Weights of a small transformer language model: 18 layers.
Each number is 500 + 40 x the weight over its row's rms, rounded and kept within 0 to 999. Layers, rows and columns count from 0. Numbers have three digits each. The size before them is the row's rms in percent of the matrix's.

# q: layer 14 attention query, 256x256, rms 0.141, rows 40-58,104-122,168-186,232-249, columns 0-63
# k: layer 14 attention key, 64x256, rms 0.127, rows 40-57, columns 0-63
q40 098:518480525507423526491562473484449530586472452542514471449505479573489503457532449506540521461505467471479496548537472521557517518514419506561495521516405527513434597434513446417516464418549498
q104 100:475478587401440565524515463444548496578484491468510474429483414488461514454470475526510525474555485477454574565534493533516454488527482512539536572513486524506507520495524560530548494509525491
q168 105:582436534484418496477510501489556516554481532508527503514489426481524427486464524498489503444446480481482504488489475487490445493543444511517510471519475529459483514449458528433530555468513506
q232 061:517429461443493512517536434454461500482559529525509462555436495461463518490453460518521480469520453475492539500484443441514471494467529538486537507582517560500494514437502494533481485530501398
k40 081:518532588463493479500513520486476480516466425489484534512465560495479521415514434506507454527469578499586499486454523464453528498520483502492545515480509477505575498493474611528505478564458483
q41 092:485514572455492557540618491452520525477539510400539534524525541544524541525528432507497472541517432501486521491468512564523537504489456408493500510468552487502470537541515483418452493414450594
q105 093:545479480502518558523529475482500459409489423475477463468502572596551455405404478446564450473566528492572511521469506576574446461483464439574471519472516490470489507506451507395597508474540562
q169 100:541450481493568577455498502501521544540516463504423510550509536468475472525495493491410499499491550524584467493522492474528498481447440450455480501433514471506523492534511539476536459511496477
q233 059:538460495516453498519508472454522464510517568502471519490565501425493511524493433478541488551499457451602547519466459489530509525486510502521543502612504503514462475544560464514503450534492415
k41 078:450448555456474471517522474538423515528485470391547474505604486506543503463510535432469574538513516484416436499574403441514504495527568553516535469499482495546405480481462435540528539464514498
q42 108:442490449597472532506539511456469490521491525455489526478558502438436484489441470475487453516598479453461437543492494548507508511493441468445521494489522524445526492552480458451536474428590457
q106 104:470505495504494537494474489512465527540450437562442447491504516467491489479445465474458577521486541555480520524519449518467445437485489501511536482518466493510485497534469496468480476433500528
q170 109:450511486529535538534530466467424508500503410506554480486529508469484505437468484546529432516497494548457454593481537516467558540526438454491484479522466594492476460488501522568429539444460460
q234 065:479514496473518549504482506496489561410611502488482446579400486575471582468529510576518495445469531472491503463557566522469551535473489574491513571517507509467476490475412555489521508461561563
k42 092:490426450494482479534532558529494417482501503365498587533544506445482454507480498487520496492489521437541539522546528590542527491555584489513513477457517472453462478525436500452489579516498528
q43 100:517445535520510468524502516532408464539534505521500490474450522538506538503450467549591470546477479474491445486534523555519517503551578579495488560483565517498565485498478445451514542492548483
q107 104:538536478433544496523562503494451475522471508491457457516482484516490514529500525519451478500561532556524472525518469460551484553475616543559435487414472472445514421489507475518405534496511515
q171 096:516493479489607520554480469511473476529445488558478463464482567468522462501540459481394462487500505551490497554544533487544508541474543600358464425568526535449465489437506537534506536497506490
q235 061:450456459503454598476466521469499502562570480527477500464489458541512468455461503476547449509488515494442444451518524516470503496508561469570553472501444508512508486546526551491461526520505478
k43 083:489458483512446524544511500499537480473512489567523501506517482584478505416451424473521416469442410502504506444482422512511582448490606527484487485506450506581424482479511575495504496542595483
q44 090:487578485471625596485444513499498561443568543526510516465560520529503488542498481448422552512565546456533508457450493485498523493487505498527479535466544522509492508536441548551517499532478464
q108 102:453643462504526575461441515497480487505539557511507499524592502524499469582494603450440512536545503477510514494442495520577474558468435455584489562500508456501432508531461534496478519476449522
q172 101:535527570419502526476521557522518542432517493492538528528555455577502480483517500487506573524503473486484516489495551532501557493460503484442442581540476518539522527465478542464535524555461512
q236 067:460589524515495589483481498537489481401441463413489528504463503470477474500478487524478494505498488479489529492500433511502478457496532482502449571517505488506479553530500476541528456536461449
k44 085:505531460481479480472506509486444475545574545498460428518515545505501515577520456490496444533412541499504554542567484551475471526576474469410553491545528507507501510445518516495496478514514502
q45 096:381464482544497474509503466513532502535568489468505493552538476542555457496471507472496542480445475513621475552435497546457549457523458471553482498474468509447516502436488542563493579485445514
q109 088:544492507575414494484477506517553456567461485503525466540446468484460493547524549497463540519551544545460480452528471568453474521579420482572491514493532478505496471464509533446442452513536479
q173 103:608610523509434461556472426476484427538519517545570525500508479504524547493474545475494488472519491517545561454469465481456390481561570500504473479401498543437558498453539472560513572443510500
q237 097:501562513492480443453476490528455451422432523501497491493567436503494466478446531512444512541585464582506490513500518528480482522523462484543368517448463459487531455504545509512482502462472534
k45 098:487547539511486554478523436509480498475486480486537494547568536546532523456569484489499513455477516522478401448490498485514511564466503518475460489583466585479496510489481502530532494451456502
q46 098:467562545485518485468472486550462559427499464491478490553504555464521474577553567402539581551450489516488562505547461482532474509543460497523422512509493499493521467498520555501447559600478489
q110 116:535554502555503518470447525524506497484449450480468524525522488521528456523434518459459542524479493515515483481526506516467489533537383470463449549515523480455446515457485523574500443537465565
q174 101:621508442481472592503556517462499495522536446532497521519485444506524465513536498467452454499468605480486502499442519460529473448468562481487470487489533481521477543552516500522523483496484538
q238 092:469549527511411466466502499460489525561491558516475488502587513448488471507529528521500548507537466544543551614497507466518503497522528529441512478504489521508507464475536479424448539421459541
k46 099:520467486515508443380529470519475447445537548490478489543531478461516521511493523504439512490449507549495430482495509559541426532469584476469521503471521523556497478550481514526535499461530625
q47 080:507480463481481515487540490452576491559524554496550452484411537447573497463467422551555514537550429503513503574459511462536460440530541514536512443429514484454501467539479458448470517446546467
q111 089:487468449448412500526573513479517452475570537488515444452503569521562375532441533613566427447597543541459487565436510433540508565478532452509565449477493544522487522619493494428533473465527500
q175 093:480463514564515471529453515508548524535587641528486544574475540461489442425543453491558465522525464452439544531465505489520490461499479478445491502542509518476542506488450535438442515512455549
q239 123:515534456516436589430463530538509519541472465573485505516493453490476476454481493512457548480514519567518486535483533484507483599436570422507480572531547501481464448478493512477530479501522518
k47 111:426550515487460445566531503462472553509522517534486570464527448478405559489489524513531550528499424462464572556565543492478473477450566517508502462507481458518530524420478495509469544472638517
q48 083:527512480472591501563480539527519498482489522469468499488490485541512430508513532379461515484489535506518492513481457475532527535441382525521533497493530534475449535470493582527475442517564507
q112 088:530487503443566462533449435481475435535506454451411516563496541411517524497484524438545513509498559500421530494507477452479534496505476511472518442492455531510464525464532601436518524484469482
q176 099:539517473483490492505506524482532527536560434397563468512477541513448430539460572569495505494522526519512554522477475521514508538422436483513504532430462532538453524486456523568489549530448524
q240 119:517524486435565461443412480439513466449580500526492444501494542457553527473551530487491526477527516471489515578498459565545511524472508497481457510572517549504469515455482523508507528509519484
k48 119:456622488525493511528496490472460528533502527503504504453465474424466485510469479493510411525550520525476508548484544533387482536482486475486480523488495465464542441488491512462412435439527470
q49 089:502539546496499545458447505506520457472513489578580501483559406455588500455478589426431491474428512489381488487489504463528530449435474535494547560453569502540560428504547492515491502525516596
q113 098:466508557561519480489511474540490541459465478504553473459481416488474545590583501492414546489489516467523511442390490494562527516485468505488469463492516467485492542545508515601492454531470536
q177 105:471486535497468513438454395552525497499507537529534542488477423460576535609545551432562448527413451465500517421488483528516519479482445471496503464478559461445464549441555515570551475535454453
q241 120:468540457529528528514575504496449462490425557544461588533530504472522544506477485487504502491467503499495588449446492501527551425475462429469473495473557495427472505518535503537511538444447476
k49 113:511588446466476523460486465486491473473488501555515522561455523441455545493507547495502488486570476490455531565576559553450530465494512485436461543504535482483535515474503521447525490514429530
q50 080:501512472454596510445557515443501542417528547569508468505557408578496516523563508484497500449520486498458504506504419520510585532474546569512413546507452499482585503510532482497487533520465449
q114 078:622472493525508467474525521524529494481441519499550494511543430472548536419488517417446595479500621445475396479438449533525525458496513569483445471509491475402550513546516514570481528495538505
q178 096:570508454563471507494544511500498492497571445485502533534525477475486482528440523505454450523434491470493465463510444490528520564481551470485497506429532402521441584565505504590432503466466565
q242 146:499474471454509513459525495524481484521475485554570482479540492505422454523484496446452570527462520545487469479422492488515508524500467582526433576492552531565513550443535434454463522579483497
k50 109:431435472526465499525476523546526508505493553434497483474571559479483543524446525461470498518527455478493515422538536531557489432549392528532484520571539474549475466458492520437513483584583508
q51 076:489479518496464503438502535557491533460542515500540456503516452474578566449481535484466472485492557479532497451456489495469554569517611484563570514493507530522484543445501449514524503494510547
q115 085:541443511498557484491465440459499476488491432517470444558494478447512528511551426529502479502467548442475503519473538500534498475514479487463550494518426513574508517535452510465563474480498508
q179 093:565470474445446542436522572547551498523464520474508502514476496559485484528528539417442551567545537582532534479531487561424530502476503440485490468484493497502467525569509465401474485514462556
q243 149:496513525536469467515488527455437517525503494439496532474445449507536410450455499531534533515506466389442472485514526463493534519479466455478518437451423468443472542415539503552521506494560491
k51 110:508486519547432482540450525489462510528602540523458564532463470521482458439476453556528610532394485537569491514503530478533467440519533567448564477517501470496423491507491482553475431534545540
q52 075:530497479488532600517405531523512484415495495499516485538490506402517476402533404505500452525572526496490537487502555443528468539446629492442458489523443504537532515504486531521519544499468455
q116 086:499576458506470473557562463496471523513485513549478511490460516486503557480517428550504439504595512537465469472493473547549494559502555518491561589516454447480528454533538564509445512433582507
q180 088:585488495433447528506505553456515490537501488494555531494498486422579424478523484608476485487491531555406516564501473495511524566572486499479538514495510475480505498469533512485521489447447517
q244 147:508538487446486487540549553526505533474528484518466456463543461540545522573536475551497538487516479514477532532493488476490522444446489582470548464505388505477491559514452582497461465468567518
k52 116:437516447511457584503470527530543520415564501528511545523504495490581475530522578465484493473467441498515509545451510483507515460389485512519468513482498445516485524532464498515480490531499538
q53 071:524529526545476505506528426540471583538475462560520472518496477585489551536513500455541518525501548478452575497561536560494543503526503457492489504475590543511508492488513539498532483519429485
q117 082:479497475521506521476424507511473556536506471464570579427540493514459444526492530409468525501442543573431519430483407480486544439478457519497484526498499557575503417472501492530503535531471549
q181 094:517539507475483608485463499500538541620553443541522545465484522518558478467496501491434484538443447450444507521422470475490504557494510463445428470518529507512540475467556546542509534531535499
q245 159:498488495535496515500536521439511463475549464449463458504519534567550410491460487524538499472471483526461498503492459458547602557474485530500542473496554500512504462461433524507452451450541459
k53 124:474417474518484552526548521459513492463516535501509459532495523571507383497469474577469463499544563516465528498456490495525489555491419501481567507506519482523519466482483541462457436442633515
q54 076:473488471526512552540524489464552456553470527497466462465483478486486495489518452608522523484517448511448457440505518416498471504478519483423528502479548571469537501506495459522519423485512479
q118 082:520434481503544557485533460504465437503493478551548542543472464483530502506500551500536443514513548472540450505517520474472580526484431515492552474414645478504585503524509533475457517464555490
q182 093:547549545473563437497470451534535533481549488485499501551567526481507485444522525471471485541500576524487446466566480481509571464517502443463436519463567478471565432593480500524509448541486445
q246 161:502535435564444514476424505541505542492508517535538533535525485533461469524548533488538513547492425584508485490437512500434480524460460473506542507505473436506581369537506514479511472519445566
k54 113:433491499508404457445463515508435508499500487539531524551469437473451529547540541558519544485569472475529507416540587507504522474478556468484503482527513525483513474460589515505509545481529507
q55 080:539503478485494466474487427537480530533554509438479498566493444518504447556457544504468584506452494524533516514525449449521503459503435420565567495513524508467516460495440521456490497505502587
q119 084:463549473436501572459499528486496592493545501446462541543426502570475513539520513483473504563481550509472513479450520467528524492486446462565536483483521478587500414518444521532514463509427494
q183 092:470521517506497527484464488460433374399501473598503506542488433520473522518500483500543476512453530480473480518504456526450492462471477563490531480556439463496555428480508472462534501487450448
q247 150:442484527538481459511439474430419456546443445489468468527524510493521604549515511493524535532547460512509506594413451493493486540496455552450520510553563508464529436452558535489470487452472495
k55 113:465531483530532432520465475463426545484517475448530480525506564502605507597530450531474486496552492467515555470509514448465564590484478568488455504544526504527548528466524532479486493495518479
q56 076:482465539442546542461502579534447529558483474520587538516518473477564434461425457475453504517489459432501465535462489484553483523518506564539596498451473503471471462522493507495486468559458556
q120 086:507437546447553493482497488498429511538502487538480499466554491466518505503365557575534473525461492463465461473566563454463507475535546522513588445400545470496503521523515532448424546425480492
q184 099:489508495603546509502517520540501531487529476524531554504462514487566442566482472592519532447496484488569458497454480582516512505427483495530520491441472473508522494533468545501508476502538542
q248 158:525441462543478498495452532516513522553479452474479499464535359535533490539515529445498470554532443496476518488561470476494471547566513562513576575496473500595461501530495564477470435518544507
k56 117:421495434488531531512459513489472556572460485444531498540469478482512511562508499467484479490575516522510521564522496475569491502498526562457498513508505531590454504472453544499485554492511470
q57 081:504545516430474503456475485479491489469544527624504421504537449447567531505539487554487526489591545539465504525430544511590533523482494432469443456482554528501521508548504428464503433500442513
q121 089:514439489482504480475532520491504435500513466543528479542573543510520480449620444516493444492561482505580524539495493459566532525506552458481532516499469555537518469610543473501524527497510559
q185 092:476466487552548498470515416542520504487468515526439431543514483534496529470550587591475515503457513526464489454493451458540457496506491462511459536495467497550555515531580470509506499535463483
q249 151:551514513535495476448481537442536575562496517493545482504535527498572496525506486487510418505512509429520519475556468575549621516485487521431532584518444543523520455503537487555452479502482483
k57 119:508504513475492469509548491471556607537458512480517483486500495533470471447506425559506505458437505442541568587501562589537535472580435476520491513514469534499444510429509570580431500477504549
q58 075:498524509626545407475465425520503420513531463538503467450464499444494441558497495536553493533439495493475454483517588552463464468471514506534515487507548467588541442490509478514493553507443520
q122 086:458515477588480480480530490525472532484506477503489473421477472554472527539540449534480533465486495507504438477476558538485487465465442508520427501473484492510484460434443445457407500551440493
q186 081:517498501504518469493478475550512401555489523540504596491515397522443556516545557562496503491451530478554524482572524505527490463459563483459539520511506540442500478533511531413471541478530482